{
  "n_layer": 14,
  "d_model": 256,
  "n_head": 4,
  "n_kv_head": 4,
  "head_dim": 64,
  "d_mlp": 1536,
  "vocab_size": 4096,
  "activation": "tanh_gelu",
  "norm": "layernorm",
  "norm_place": "pre",
  "norm_eps": 1e-06,
  "positions": "learned",
  "qk_norm": false,
  "attn_scale": 0.125,
  "bias": "all",
  "tie_embeddings": false,
  "parallel_block": false,
  "init": "normal",
  "init_std_qkv": 0.0402,
  "init_std_o": 0.0402,
  "init_std_up": 0.0402,
  "init_std_down": 0.0164,
  "optimizer": "ademamix",
  "lr": 0.000486,
  "beta1": 0.9,
  "weight_decay": 0.32,
  "lr_head": 0.00551,
  "grad_clip": 2.0,
  "warmup_steps": 251,
  "schedule": "wsd",
  "decay_fraction": 1.0,
  "decay_shape": "pow",
  "final_lr_fraction": 0.0,
  "batch_tokens": 32768,
  "seq_len": 128,
  "doc_mask": false,
  "train_tokens": 333400000,
  "steps": 10175,
  "dataset": "wikipedia_en"
}
Each number is 500 + 50 x the weight over its row's rms, rounded and kept within 0 to 999. Layers, rows and columns count from 0. Numbers have three digits each. The size before them is the row's rms in percent of the matrix's.

# up: layer 10 MLP up, 1536x256, rms 0.0557, rows 884-936, columns 0-127
# down: layer 10 MLP down (transposed), 1536x256, rms 0.0459, rows 884-935, columns 0-127
up884 100:434434508477559522465500465495428533433457489532543531490585593460502446574551444465457474460443486594536481408537503460491484522497404513496492430543566567543546553492558413449501543520467535421528464474562577471527485500522543490521425582538520513518418503489518614399543527422472546450473521441487494478497454586538498430470464542518539515479446425502515554476556420581468438517511
down884 111:476525512513414456531551477461523471607513499529566541451444460482541495488580381572450484507455495515529473513511432518536529445503514550430490522540467539542525638507546439434471455474417484546576467479461492520555515444478515525522457478507480431461401503427553460567451548450568522453392564522544512475558532449463520564456432447482452543470511539435510429558528443574459536442513
up885 094:523487488449508426473534554570542530447545430469497479496547455542493498531463498459543640564428464526484574534522462492538573517472431426482507484524503542556471484506577490418541565531571556472470505455501417455487531531446451458499655517511539542539492433545568525540512470518462476475453455472536530355468564537531525589509565518475407414309493550478621518570414515474485445460468
down885 092:565511582536433561532552525548492504518494440497492506494415586457537611548466497472511520503527421540562464425490524515446487488549450518523464498462483577526508460441492572471554411506549544500474514516451411517458494550439523533490478558565465484460547498510423521545524553547440557436474463462482492411491469492472489354564644514434524520585569545491476540511447505616492510493434
up886 100:443505535557552496500469502515526576510614546571503568494573461528524457551471573555486483450540519518512494574463512537515506582447516402550338442502576461525476536419423526450482521461423503464482452509595433638583522462501529552452640532467537482505442462484495559438460525547525585463501492576474423485580538507539538450503553487423477519477474563556470439417554489491518502449491
down886 101:452437468424493559533618490441503503468511457495530559510459430409519398523493535522484510605561577462478498527499514526588437491491348563520519487437438550445426526430459469503484505523480466471415488543529546461527513576486545525502456559502520567474536497502546466509492505473557571513476418549526448515538489445540514577461471455533438402488638530509610442472548433516502458491593
up887 099:493512507513523595440469504489479583474540482453513461468518494467494490492476551478563489378505408477479409457555530514551487443442510546536391510541594453513389529520472491482347571476467435449484469527574570526534496437458593564499490517656461471442497407442544538480550543473457492548503462517495529528477440528563580466548583567484439469528534496493461538456450571535482482504578
down887 098:521455509511487440549567507517507538496501562436558548514508511499483511587499492525459496502448469452486463582467528314599534492430533536450468445462462520496533539498480572470483437536444619488533454518418553505448490434477559486418484625524536480496545486446491532457405488547426446562546527500509579497442522491521410440498481550429422511486411513529526470563579550534433443405364
up888 100:503422581641575538399493553517570468533500434582478494397407526375517498538522479455474588449521476539467562514440521534459442540552531528470470433505424454471447612446446480470496468513544573485507519474440456508560442402520566582444543508512517520524469486526443544530580469441524567493499464538481539568470467504547587476532548529421547458479554472513550531398451544578481430424504
down888 096:377374462508485471513477494444498501543478559499438523520601530497493539442446478432484493543462522515439490515533567569546442485448583417546566581484514434548567459494526490531599621425444513568475448443529502529546528537495526458539467537435512500492562556569501569510462485542459438444528487489490436474586546532483467493450557511481505543447378403441593494464571506470570530507524
up889 095:525466589538455468445485538520554538472553567601449492495509509441531457465594511542559492441527444430511479507529451476469561488441468517486459529463539482480577512485512486461447678423523548505537503477537401403462502582584415406514585464463503448494455529430577521475542436573469550465421470522495492422457494474456558498498550485553501458503471534396534499530519654566483492513576
down889 093:593412532429514525487510497496505578417507381502612620511560515449429388595554530547552500570461481609580463465449449549488547499540498437541461514453503554463534543442516486463483571610496464512476435447431547590433523540486466556494531480594554474598537519485471394467410471556552597500435541461484483501580537484448481498459445487464661457590484413544508417455430458432408446475486
up890 105:430492430507500519548459520517552598426413402453548492446502457534440561481463532515600425492572547478465546440570606406529463557449516379507432500541516541530462506449526478534499498489475548478527517486548488452528515544560545488499448507437394471504443494482544480361558405474492515510469536478559517481491577482496521548588449543494581526496561456496503549478546555437490455476538
down890 105:498440519504457416534486438541515446474544548509459488534501606465581499574538444573529480326567418524547576489515519514583473554547486450553420534427427452484555491538453505396586489527465481518526527475438509530540483521583567503527537513471610522492575536484505519514510561519477432452510511478543461541460475564496506451522476472462579449476613442446529521451493503570540541426480
up891 098:538478523564551439499495516475511583486436464565535443485551595569563532605540507544464575505522525494484484541461534484479537496493511498436505522536511491558534595464491575485513395399477555437560581574488531557529425501545428520568439507586471484417498487459506555474455473447435537534552534552575497524477398473488436541507493474513462482550432507460526508460533552481525563419521
down891 104:505478522536429475511442487572516504560488469486605612447591528523493424510504475528470468462436477516496534496554451564563467494491546521463432506510456478516538536489524469420551481453432461614440557520500561390464545494530463385489532503473579450517475497502476547482452563602486533455426473469505497513578558451514542495543474523467558467490515493494563447524409607565503454415502
up892 098:485446448561431437545456442483572448544489488540547490471476529425559528496475593457487503434540440495489503459552592526482530470513535526450596432477582436508483434478535467449500551429594560535630505514524459510556523573453489512538571485411529438423488516511548475506458559504484438453500405502547570517384506519480536484510476541498520520431452473554433487485567509499464511595430
down892 099:480459509499546490486547503523550486523472534489466543466510545503440547539506473578417549521558537493537447512442509473595497492435472440481512529499457475435574417555495502526461458441432456410430553590489452495640494513428505565517406483530681505539575512527575435628451513502538520416611484514440499514463455520470557427511496533471452471527436516427463468603445547500417518525528
up893 102:515432463553429479452463580531463538530558481532481489469534527449574536523504468622416612555449567563522472538521530619486479543490488585471535502547545392566479553508485427498464473586585489509490479424590506548472476467475540584545529470559488361526500525521543569436498528546467429503487388488486640446459469505415561549477448569529503578577547422588493520432513514554492547515462
down893 101:572543606513546490492486521527516444501512463477524503447509481543485447606490482551544477479452540467540531481422413403539458512483503491482485464468586514426436536436453425468552529465527591440619558574492520356475522510552446463488571425477571487414517472468567487540563523527515413361495457604435466535666518497487463459474499510526491446485476546566538512405531453608432464463508
up894 093:478462553573526564577525541549565487541499511504476466470493447368451395441434447525555533464552570505547452511489580487462532416503517561499435490556431458551551483475524572431413401505447492475506535496500473489659545449535481456442498428497512451533558595448489541510488550478511475514476385535562500523456543515519504412468405557438534473534515458531500509546567561469545530534523
down894 093:474608488477423464507402528466497501584518448489487435637508520465638514501444516515567511487459612455554585508485439496529556520495439561539443511444568510530611522556422471540544539515551476426470492479443608550456481575489462530559524533505486550531449499518458424548404535566488415501506524474513482511579422500461484477456582475559514600505486380368465417490552481404482574559479
up895 098:479464488469423510484531497508400549466530441546497472542571482534558482520486451474520506373552462470410529476480456509526541566459584560442422408490572468579454476489566463376450619500562451471575492503494427536561493451512478462481507493546493488381507478480414532524498472480476578522528484403451522434509548528523514515539546517538588518455465540550450499551478521446418605560501
down895 095:450545418494514511483523456543472508473494507436518507524399543436498603541377538471591537537476443508522335560527483574611445480429439551505427559464467570507459477581550510486486538430474471550486396510566526461586465565538501480557440479511528469481575457525538476499501456463502483521495539408554498561473491498450476515419503391452565505549401482543564516561546497469579464499508
up896 095:551498529572521538509401622528467465486498562587472488471545447597546485505529527610514487511537442515463470523545613593465571405391595492540544568538513481419515451481538495422453402462524495475537458554474524548580523611529442480467484478403547450481429540457579597526521453529500495470530477540442456539487593547448453465485479571567468483391440613432470489441595524536461510559491
down896 092:493546401487506481444525464528493531531501529506427499484455495559422444505495484526497500474561518496506552512595476515489451490526441543443546530588515545582605550547598454550469446485542476529501473497508504462435573509528501573531596538371556532533477453582456442509516408513504508433372510527586473490497476424503519503563508500470428547453500389507475481451421417557526551543455
up897 102:431502503563481625594402484546534526472438569421550506544529542461428449468438530467460506519406529478566498526558494485506549442530483460519544505516490445407511553562444511514541401447545536438546451502539549542541511464580402449480553483499467513594480563513460437513533508497477440482420426498577519575509554532471635453481493541489543578594469560531575536466524516397437469488533
down897 096:554490493556474476590510489486521496540505508532466611539498580379429498523575490531505410466476440483502516518491432420427476556483531478523522561594546603460527523364629453498471534598561392480484446442564471490445523481549497504457478630470586559488541560494445530461418430453506472444502524595611501523515485571574439475520486536552518461539546547457435445526479441524494537448561
up898 101:410548439528509539575476492432476477523507598563456534451546552509462503425541482458560473447580550522414528468459511422443452593397634472477441473520448351552581567501533530472534575500561542510545495534546466496466409457605559405565480484617496472417488571450524442459429402572463586483583496493562514595511491491566455507547558495519434533497449462556465489446530450386496511469520
down898 094:458677430472453497339502465521453489546478431507490566519504399506497484463541462458503451614432508528520471476432497514497538492499553499506548466497415542438529511568464396457536456485426521573503509538478508531352520504439594527466430521519402537406535438474512511575553508454535484456370568484440387528539579516473547500525530484454550462511503453382535508501530508505492502514505
up899 102:500511509496485581443543473490504608433565494510517489472501562507624495540452459494476523494443566576622491516639482488465497499496500576581410490489409519522588507440505494441412506463463392500562494476527538564575520550485473519466503450612488518480482458527505470468573420539539492495585589534465562586467445597577561545453523505527519404466380485518594499389414452374543521486547
down899 103:497455440510480445528516462527545485508500519575535537498552499471502567432500569509568516427506546425408397421537521511509477533520527536425580451485585494457535446506471467461435512368492574508475438527491547463589456430414483427493497501469529440482527503584632572513568453430503518497438343466498457451447560470520515440568435523493550480502515480553496416535540554514543436441472
up900 106:548450512538490484523442499525470532458554481478615574499455564446462498567408585441489620466483507525493473422548530537481490497545494549454501451487423477458477479485544525504522551417478517470481488492479502418451470523616505563487473506486411475603452406507465492544586533530500509466483480588540522615482533606536489491566431506507481536634565521529499524334416533479466555502559
down900 093:498628492544488483378534555461572496558539427436547547461476464438531586445577558526464528488549467512471467523532537359544494460410550533431519563475505502531430519498474408567444499518463528508385513587542484391353506533401523628497435506529515510543503483492521525496468424551544527574500489467481469432514488558523540521484572553474614452451461581527486366504523395490467532460480
up901 096:565487519515580521489477508457559505549523550491396470387492533420541535519530499584473531488485449507530481449553446497525458531511497560504519498516450456500516500531459444508525470573532528545545444486535513570520441552525468431479507507417365377481481453452532482615481465552432532464450566460488550553543534566475484409518581508630494453529506534434578582464511409462452513504467
down901 094:500513538534383471448544467541426476468519532575562576486518517596554533497489468473542566565499521481454460510485474482532581553523535424407483520507572517493431474474472562495427476477453408497573572468495477480540486488567535512455560476487495589494451516435413540497512518483564416504412458463504425480524579518509507505481489523415505467540506451472437579500571450486549488496415
up902 102:529468445637595571476549503576463424445494467554475590474509491532487510402462530407476514565545506564468545475576455347454574491538459503553423540598613545514516576435516477577503491499585522523567562410479499540490421541589532463423443479422465408521460502484509482498570565515533491500489493461405505548462589525537528504518496549589507489476578491536523456333461537641425464514483
down902 101:491517470460520547543521402584481602526559428478507397519368513488559598504512519508548517411516475621430579465527444561472490408449461508453457563444448447461602489529496457521545484505537562521509479442462463497394536522409438534435535473573489603477540490635559501456491503504548464470582489525570417540541487496518563384476542454461538460592492545522505553509506440438444503541527
up903 101:562520524515573537407439482492555560470536557515524434501491485558567433577482553533506472544531506491471632481562510544506569492536530392484465493553537485540449473482421414492434562505546551435582474395448525463414519518501481541502524550398412486546467543541453496417518436516473509528499531473519412458518553523458526485455575613494528501475483496593521562521479524498576496526548
down903 092:456720498442484494529501515505504480473584473508458494403526488476444526562564469532518520518472493548547491516510598537520506476505463540543557529474453522418513445400479471479508521524471534480483493572536561462174596481459548523510508429573469442484533483491537469450460522476508527482455505554481504517466516461509474539467491515639457452540530534564444539501543505543551467591505
up904 103:510470629453462497501532505535496485513464588455544489438517562501478470426521561599485473503647579477502472489501498461502533562513503498553481478475380435513512436420503503532453531531628455539550509359431475485507479490444508530498530587491462611509452444438454575472529397508480483517519505476450579488382483501527450484443427559518496518530506518462497543465462485463466598417577
down904 105:496369508499457559521492494469437488541380484443540513412481594427534481516530540532526471448464519439537618515478498554474513539506490617447434535446484571535438448508568563556524437588375545525529491437423510561497478511476443549489449555478420462603495452483439526535523477474517489467407471506513558573547514467466573453456478414514496509522483513423501551613503594484545524437511
up905 102:523483495425522522501455422531468538467467516522416471461547536526498552471585471500546474413571477547477586463460521507523582566540528412489449461449546502498450533485464561468523461458602515581542434453488482512490549498508490549535474453548451491498484639507548545450448537598469525514507533522469468544511519534590605435474452562513455546505455502502456502538484571517427556498556
down905 109:507510426523516531533496475492493456548406510571477489444443551557400429482539482523499390485562541479461539524495477485456512564480498478571465559423469404555508451589560495570523573454456544526446514552476476527370511525539464540419505545515414503568545539477386448490473439433456468546576497445473527462467461503496499503518502557532487469570517424565530483519490494595500476560479
up906 098:415469520479436491571471431459428533516491510525476536483635589467462512466529501533565504434409489603566567484502499566522515443561484467514540522418554482558566527457383501460463519472582577537498461531452401515523494468466473453457512562507449525374508456396579564487487473529418522486610517447446535621485557512490501460461507485453493497508498532514506555457514482543509479518468
down906 095:526418427568556482514556520500466456499487434502480454528446431405531526555529502446532530565428533505488483514540566496433474599407493562490472496543492474467469509516497497460460500432514469446455497449538513494467601497575468516446477582475508528567479486466475498434495545526559490464421532571510468467514492387563420469510432492551452457505497345487552503526448527507533451481497
up907 093:528506470485503459563523526482534526451493516480502531478489462477523555504581511455487511539473478517546466529577518458518538377494598461534503509585437435572469522464562486428399497513403522522498440525551521523555492513566421554577438535517457572517465455470618468501508525469451485599511489504552492490489546418527510490402585556470363519536533492406471540469553444540495456410490
down907 089:497454450504558529453462532454507497550550474554436509475490471523498551506519497496528598460416423524573536498510498516486455486587522527486549494440545526493495414470434526473590503458546532431508492446484514536492446496505567492517531546384596428495441476567573471447496545475504504494525379520491480520435531508543506567536497459539422546472414392520558555516417474602483527496492
up908 095:495496425408558525589449536515378441430482517483453482551560491436568540487434427594482500468586490525533502496461550552524457456552547564537474515548600478535490602526626439464513588448448506570531436512497472480564561500479519496524461608493490419458503459531513569519503477425467564471575517468499460473476405485536439517410579480488534544476477524565541538423447481388471526576565
down908 099:557510541526482436536520572527511488486474531438449554475450453521489422531456622492477557533449549505469613471435503498495514570521466523612465458482453540436511521549566551533556547548513482538461483457419541439513486378482585466532450437494453462508487458516455512434485478569570465550518569530458439614520490441484427457416538481461536516500442566514577545509573507498508399491435
up909 100:448504429535434582457460497516537529451474486545502538493536433501505425509543512437505575476546481417490516467510515502470492438468578516513541469444445475576568555397478529368467516482506483383474462510476500565595506531579577550459591477534592464468441489481475522512471549460493562583509443580546543535501462512559598425475420588443521477457494498477483513546566532432423500455519
down909 105:509489451448516594486599522529495440573473436537422512535557482468486564458479515456488583541494534409471489499469442476468495591498525362451522463537557479520463453626507522507517505480570498565416388559584506485617504439513516612485521364489582510462529496467375561574407547607515601491498503494507480398597476428580423517460546445447481567558462471457390473546493482540494492461553
up910 100:434474595419391518548495495539420479451544544532511478467636584572539468486471496522584571404630529550484432489540450485501454527457522537506539511502484482632516451437492514493542548491589516444522455508468430528484507468526514563597509530474443482606537498473499527575492451528543483503467507503564454560556509473532490546505503463556471560484367467513554487401451519443462549497407
down910 104:507590553555570508504570449479593507536476646480486426563484583503480419516541518503522568465412460599574502465563519604450502488517483470573568431474465571579443480568556458401591429425549530465560568513549486502324493483460494504514481441489458466594467541465485508450442528525529445462546565532502486472527500543607565447547506497412500460440520464414410349500422509516574602579507
up911 102:490512522401402596498514476505550568504432463502502548526433496636529551569582536457458514384530447545412563423548543525419518529530532524512488453505626488503496558489524551440464597541477499499495427489514504508578491485561459524486524506448532423583474498600562496434565575574570403456475497492497595513329485481520537459556441572450492471456493528592523535465459512448510450437479
down911 099:457560535518549563475420487515461591467562555390493440591494453464455518560444498466532413451539486491498556519519578573535515549413562534505457507497443521459509405591635454483511550504488527467576533458478526612456413442460431578438640505509550485533536474519473495485469568611517485511569570433506541527415460431514474446468552515571499454540577404477460556449436493481485554573510
up912 101:434466492656517483507539492581471512549420533544508456529471538481566548529509558524542460468520543504522476407440478454445502521491485508602543493505521414486460547505411550485492557559537510521601560495486514553494537429463419564489431542530596527352536442514567507471502443565472586402512514424435427595620531449530516528531538471505523478513553512470454564509522455499509512488517
down912 102:530437574501496423583414517452478538454525452473542547534514598488418525510469478467512530558534402555488418509469607489451463444514501409540501515473509584490584621522514517486428497492410475540526463556463558463493473470506510491520490559528538650526568487379516486557454501510442490463478501597546584556523529473555475552540485512418450487518529587470579510406508519582472540515530
up913 099:420426505451426494447477473555518479460539443532481395527519574490541489478515469481543461511454508504548474617458513472420449506442498589548357428571511457611504516560568525470428503479498514551572506503530481672525483445549497402522478487461523532512400433462442544517459445546508547439501548485631524545489426573442548459582448578587412546541508552454576513446457547489477577472494
down913 096:483467366499452544451480472511463595601475629434539415461470439445579489503536530420566491455558494515510477504513480500552432478378445557513547521518442516489546462487475497529421474521532535536572499481430528403495552489562440485306442535511445589480511537494480495549514467425471525449425571434494382500628488580510541490531535502506517532426649481547566498545510490465509501464450
up914 101:465440454508577465549482568550527574464511570453530481493514556575480420436382512453579427502527468526531498451428479504525494419481492460538430539484494508502583475466525589479395470414475375589540484507402593491506484495509548492517590482521540540555485526480507507439504402487427541508525401542536474515556568567513436490468484548513468566649478528473479491497521523536488516452452
down914 099:683429566483470491454461506507486471482509461456542511557424555374628531436484548549522456488468464496521552531499578449503483634488395377418567535513450522509416507491559447504444497575509579555449423438555528473384499606435527520482523436457522529444505483561455391446555520505473441485511521483527456581557458550579575505480481505471510450501450477522513463520464487509473519544538
up915 099:545460494441414483471559512494562574455423528483497462560489520568503450539514582432500509450492373460432503476513620485388511479414526549548497446443549529483439469489444431411452537509510529547492600519377457442584600496508411572420503530472524484494512440451501486492536498538474531410496588536527434516449520513526570545477563574549451495473502475545504519469510544537486540508519
down915 104:474476492426539576464554522578399387400529610541514524566501487631559542465411524500417538491516553477475511588464537501511515555427600517490492485555559601463512513481530529444518475427577468526561523465426493504656497494582518593501493533489521530490538502507499501477522546534474503455659506458468480532617421472456587527524499449417521558483493599486495358445504518521496460529493
up916 101:372529469473472536517515526534430458381550510506515454498508461487436465449462509477460512436597547420523480502576501523475516531485538492439438506477536460524525504479498558477544554554527553491491567561494485451500453499598430465524577537499500444479489542482575561427559543559529466459473401543620601580474520447466501480480566515506483562485421427540570493490446540509613524408469
down916 101:465511464487546521528585501494454432559536478524478485631579591458405552487495455491521507450382523525603424424485478469547523494523548488526454507460531481527510543423448512534580490511480515433479412570480542539472512589479523490556482467478528487521529499404460549506497524451569518539456392535527550543500570457575493519453424463496470577585478531470480408512520527518564527506610
up917 108:492456508435504489499442433584558526496596546483535428424463516506482523405509484441520512499534462522528568418465514548487610437528469480493555429541427441516542455555568559427524477468574433503491534394498472499574466434554436544458556611414496513499478453511554542420437509509515467583547456475498440525543582553535587542559487471601421505514484524497539469552475591581392504465492
down917 111:565546556532491530523472345571527494458495532473462496455535464491399521462543452513372460451479492494546582548405534423462544542488534561470488515482535484480458447450499458492431543484537504606475486477412555457448547423495438578546514528560530507552495517506400452456522514501485528553533527521409519406580520481532563460554504548466469489464534428537551500533508480504528472502492
up918 102:467504507464569487469435434469551480555452540569540592421459542483489534483552530513523550419542521477529498489488575397439503528540498488524502439483416469528519525468491499437530510522480403514597518435560412534530492492469496482534496508520507479524488475478441497510473515435543404493529492551512521499541553517483568527524577562530550478516540319547502533514473480456520476521452
down918 095:488411561485478484478616501416399524494547498383554412518486442596552420466487566445463483517497526440478527563467479552549536455358611456503570444484576533467556529490503552506492433443449550475479418586581582550504526516480450520565459485504615445487521453565422475416493520427477564515533423566522509538525393528509550528487487544604524468496499510419497544478481470631495497479497
up919 098:526509495492578486493514427600478582426470512481459498460456532583452554416520461494549412432486514528481473423491494476537556366526527508401416473454506471601561520483491573505483496433476443460438497515494500512520459453506459483492621505484534545492507456478554543440570461435416502515501394438538505569450565514536607484546466508504488453524539548535558475552512494431464447479509
down919 098:498503417513501495526503419524490560462468509552601461448515395553452419407498555476496512595519518511425524525505490465496472517609509477504431517593444461500391401571486523489478494528539549536529531608515528455574537451575506511550518551546536533456545444480418512458500483472597522539431508565507452485502504424627427543513592454575413494462541473493528513483426431505528430554544
up920 091:446495539553484535495557504497532548366462478500505511533578493471517379459424506371476503447538569515448507553532490405503521435484463422565492398490468476475516562521504542431418494500485536417526560475549606543518588501546495520480555455522500432487510510483385533545562554540514474471522419529579554368534436474397511536436508520436484557520521578515527520447503522413523545452490
down920 090:528508539461464504561496547540403453596483442511471471470497591416493522495528503554436416525577456504496488475525392397448478453537531538552421519443412433493415530567463441624494504492562507518516511500479435484529531518430510540499509563433498560619426547487528546528508424501476596526480499467506412465573507544543467520482502444489451517552454560451539508442497488550520468551629
up921 103:480451541502451543489483546535571446456504421493476473478534484598469500532508475498555566510427482494469479469511620464458518543544403414474431372589508506413510493475442511487499535487473456427688489530510515505552444450635444565561456469438428532472496546512531566496534477511523452360503470511516408460473553514493498500543471614554514488520533456498450503452618510392503589561512
down921 104:520400563420407563486454487522538490388443508435412539438535461497416586588501458496529510548511489550426551553543491472502381485451538561615546501492434561496542454521513442561469513499496526505493492468479548546547526511409528502517595476375587505469450577515539550519519536390497529521593570475481435555489505505469476458490548464494493564477461510374491452544475500558538506481479
up922 098:539475420492455409516444522536528433445563557534498460443601488534639567457475426533435511471549584465495463454564527554496516465403579493547484457419415478544444524399565491453492606532469458539494466578588483511522545553509472521422510521443507477483470507457517550413434507528575435558492529417567421474488495547518561417468537458562528516594560464560520532475503509492480504602499
down922 102:493396530523579392468378408526484450480438491556416591613468507523501486387448437540477474527465486525460493470495458488549571452440525486510507408474541463515512596516510505515470496499505519519493488469539528492552460472460488498489463413411428462462509512641510464552461531533478535403428554556567519537532436438499479557453438506503494479449381520475451508484510457501497546477523
up923 099:540493465436595464489477494444473478532580549500422478554411510476528578544532472480548431543541478555443547513461485527446553599578512541618457427513524362559475535595453517459514498467603576594475456372544514558490540527576521479525567576516430533476449514418540409457477492450422478445558461429478464412539485461518482518492574514527492496491495501512461498474478510433394471526449
down923 097:540521489490419553515553573504461554546468428532503540469525507512463493556482444492576499486500461504497493551554571486479391490588522452510704463457482529506443442466454447567521387546473490444492470499567584481559475557464472622504432475485509493545516411485470563521538460554518519522550484485532345467562519466467469476440526461520486505532532472435479565481499503464488509507577
up924 102:435501431489515582613505528508394491480506521502529542505503527524497501443454546558453437409491512469634495547548468557567542503474556396573409453546456515573510524485454570581566424488554424557524586533538468582513539507523481592512587542477375492508425497470527517478508516551435466548478422512519469462482520573514543483494545565534513518478469495570566526511500502475512452435450
down924 104:554465395541474500472430629475622528457454546429493482409522483452489538506633482471514465643484482490533466581588451553507473520506501588586535585372485504531501470539447485455470473577485440390535462469556424515488536543477391498529507475461464490560476480527517512491481497425443589529480493499527608594441523506508492536441488540519506456469540565561416446543508526545576387603533
up925 100:549480441515556508467474507545535550479522550514468529410587638495475491625448554538489468477502480505478512396604513533527462579551412526532525540469480498469542493481478489533472556446501502503539496437535515551496493516490435416540508424450491460547500425492510544523507536543503503496506524475503559507528463506488510476594473489466449461339492541428506511505520452465384502539513
down925 097:410507432472469504554395469456463480500571483469483394525604518542483481534521510468464500514545521520443496583421539541439473580484495477470358435486545539542487481595488528468546490509527536491464509472564468503494486465467460516567536481445444438435532578480410470517549532529479582553521543470534447390533509610457423466479623427409529568550590532520502476552635444510579466539452
up926 099:463494482517458458434442447452485495476541460537472410473616485579485533530415527586563570450588438542547555407456503539448498456477537443544481454590573560540451456473441526598471505476486494502508440535528545572535460581533572485555436534621476456528459453499516466494596511512508391521457411576501477608526547538441560473591512617484531446371571458601486552555476527474537517475404
down926 100:545387426425491455490509467579576430562530509525463491506463549499470477491424492540481445616514550453470511568544451521559445532581512445540405539494547455393497590577497493481489427513573473489517502455491432417497501532459523530418443503412531438473555513541550475560335524493427496497560472524471528497437547456544427494488493481443515585482570523543496536467540540510480498550408
up927 098:537501581509428392415485592572553506500462529418504549490538587590476539466468456415481518550471461508593499548555498520461509551509529394611520524538491468562510477405557486467547490430521636480611472398402547484507528508461513571493545495576539464474518495485564513447515464511383458540467498530444579484514616544509483419481552531493469519564442448495556570461530508408524515538454
down927 094:555513527501538539432595526514467541478472528486487469470486516492473457578517438542433542503636527472504469463523598520475533525469502563544471523482504526502438474423559504455526551603422480530493449545448544586569394519505618499646432499531560523549484454470423449531510546513493549512504431457552460481472455428553506506525374489588415547514554570535383533542553495602533468500476
up928 094:547519442473484405552452347574519512476496445429530510513488550462568412421476531487478631430488471516542466582540485455467579521560468458549416474460579550533507455475468545558546563409521423467625440459453424518474505524454553460494486508495413515459472534543519549536486528489487443529500442413493446521500528484464510519641503490448477509535472495473489516507510536535546553492469
down928 099:446533465531539458460433576484471477466542456535460469533522501466524464517555501527462474522446472471517565456596484502435511506539553485539465505538424472438487466534565551389463475488556548539490476423511625563500427547541462505544483535571371625518526493499451455415464484479547489483474545468513492482466525618586447500385465460501530493418503507489543430582500450468463529516458
up929 100:392514492475524553635436540534389552387599507428497487501534532574446472504536437452467516529534455580535479507625567520458601551475628555559509459487540434577526468462559459538478490528479502461464378535500554508534501460509504417479486480480458485461458492381521474432455538543524452443527490462584461505439509435421444426478545470466570416478541560570526536434567445554588482449520
down929 101:548606527431447572544541464486528589568493466525447539463482444507552548486456489524430452434549451533557457525454480536511604574458462540449445537502464515490440506580421488532637557487476498498456533554562511562494536548474526440486485480515406428536591460560418472417468491372346488566489513532519510458485545508530541540570512576520408533437437491507541366501548519451517519498568
up930 092:582512427470406429467482507597468509470486634491572573456530427548612473492424535488480470521558415488466397489584439502463512491530459465507549509531482476453486494517511573403459449536517475576485417448498485516524565537476508530581630557481444461479491487509658640513532554480466558437481413494472438502509433451530454521483489464480498431521439540464483558510526433532553507607485
down930 094:598507534465494492534513444539447540440526485535496525487504463511577471573433582453375510521437513497501503482436538537544480455474459456533532491458563472588549564412476477483539484501524512452504462552580503544488492437559504502560531483510422441511475428527563506519493378459442523480517399548447477435478454529644514512526438589492420467480495396461485491484448530498524535447556
up931 097:441474570489493576454393551486479539530561489541499444491475479489491512465538424530491483534481516557445514577514522482519549570486457569548467461496478477574482503467442500510550532498580551425515501506501426505486414542500537527455553567536430447464527483535504458478538598481480540448452436484460458488455483643539504525516492648414523538509476530523443514448568546556511502464446
down931 100:454515422566505403456515498545486568498544505460560492512492478544469606477500494465501429473504457482526400473495507399496454502445480507462596459583528433522516443583515452481481487416474412426493536458545508399440579510474481440462497526553524554587488398452439450596505484565480459595568424448465538442603503412423497522465422465589488509523513458513477557514573417472537536481503
up932 096:488483559624580424423492578559544539433549511525575545472548589508502451491546519492512507491471436583525563428476564486459538534495522535529472530545595513486553487578568452490441538509519535492466546497557555617498361483478464429605528476515559460450498423493469481388541475540482510519511388385539432521489544503492476562489454466604474422447412564479543488497551492570487533508550
down932 094:498428443473467467489432485496491499421478534487476539490466514465469486408412503522605511492529428505490522532468457503513522391477403551476489503466439586483453463383537578516517542475350427532499561516522455538511581545523479514502546396515429529540442462533489572562548565490488449467496565527525501556578502460540525555595553508509498536509449459436456424508482431546555439432563
up933 101:528501540503542465530477427638504514449529548452524466491527428475489399414519556498515560502482448506422601476517478463411430538525574459515461474482504495497544456457520484512474459529506563590508486445599498492542494523497515540459538520591481450557544510589521491479484489506471482487599512606495491560442486596449478437562509555495456583559595537538601459485410452522503455466460
down933 100:554539635429537429547561474548524409498525459537398413514530534505537504457558390589486464532575565524499468587417471529484534514558437492481528524534517425473502491504532381425543456466500531467532516402496455489636509531416485551503512478501487545515564453561501506453546427505503463479412471569458455456495603488502493469549396473489523463531542515556488471420580497531554430421440
up934 094:408475537426495432487511458470467527480548541436529378511553583522400507528534486475462565477519527531496544439500565515579457518598511488499435521570497501515468508500538486564486522554557425567507471440582472548462507425535515483530391448506471512579525385421487481538606501496543565495504384452557445547594430599497525529565483520475538443544488545530563602410451512406447547502601
down934 093:471488529522496431466545549459561517558509535637476505535475409456626499478530536495550472515471465486456440519490436499465546440435443473536476479421605478485449542462475492568530487467506525549509527517502499533555494527451525573417615554491395452465517568511484468456485515466542529467411467510514540490540422459473482553512537514453639468370544501483487512585405446628502550451372
up935 110:520513535585387441560495542608529537447475535617540502508519516449524509520570507469560512490662505596419555493463531472491550443427513425638492406456458489475501503549573530534557500475462480429571472449490503498482564467555497457467449464524336514450483442471483451487491512446474538553510441469507505449461514457450445549562555496578434454525525411543488479485493476473381558500483
down935 120:485565463441626481402540472543527515506491476591516435475459564454482426439518491508448551499410511441509499485464427558491438479501544590523465460598551448591406502510455561465469512578437459484473466455484502463498506508489515511481480604512419490585489486469514542385547500598491535530409405571563512517591458530589462587530515501459563503491476477538492465574454639518509474461557
up936 101:459459522530482471457452430566540585493497532522480476471519437454478541422474548518492518490528482491542476539426525495508525512531520516529352527474529533524503412461467514549479497435523498446513476539480465484556407572412503497442475483605559455520500512541556421478445527466466593482505462534523502540504521443481527501477447628467552429546507427471458509489514476545463460602482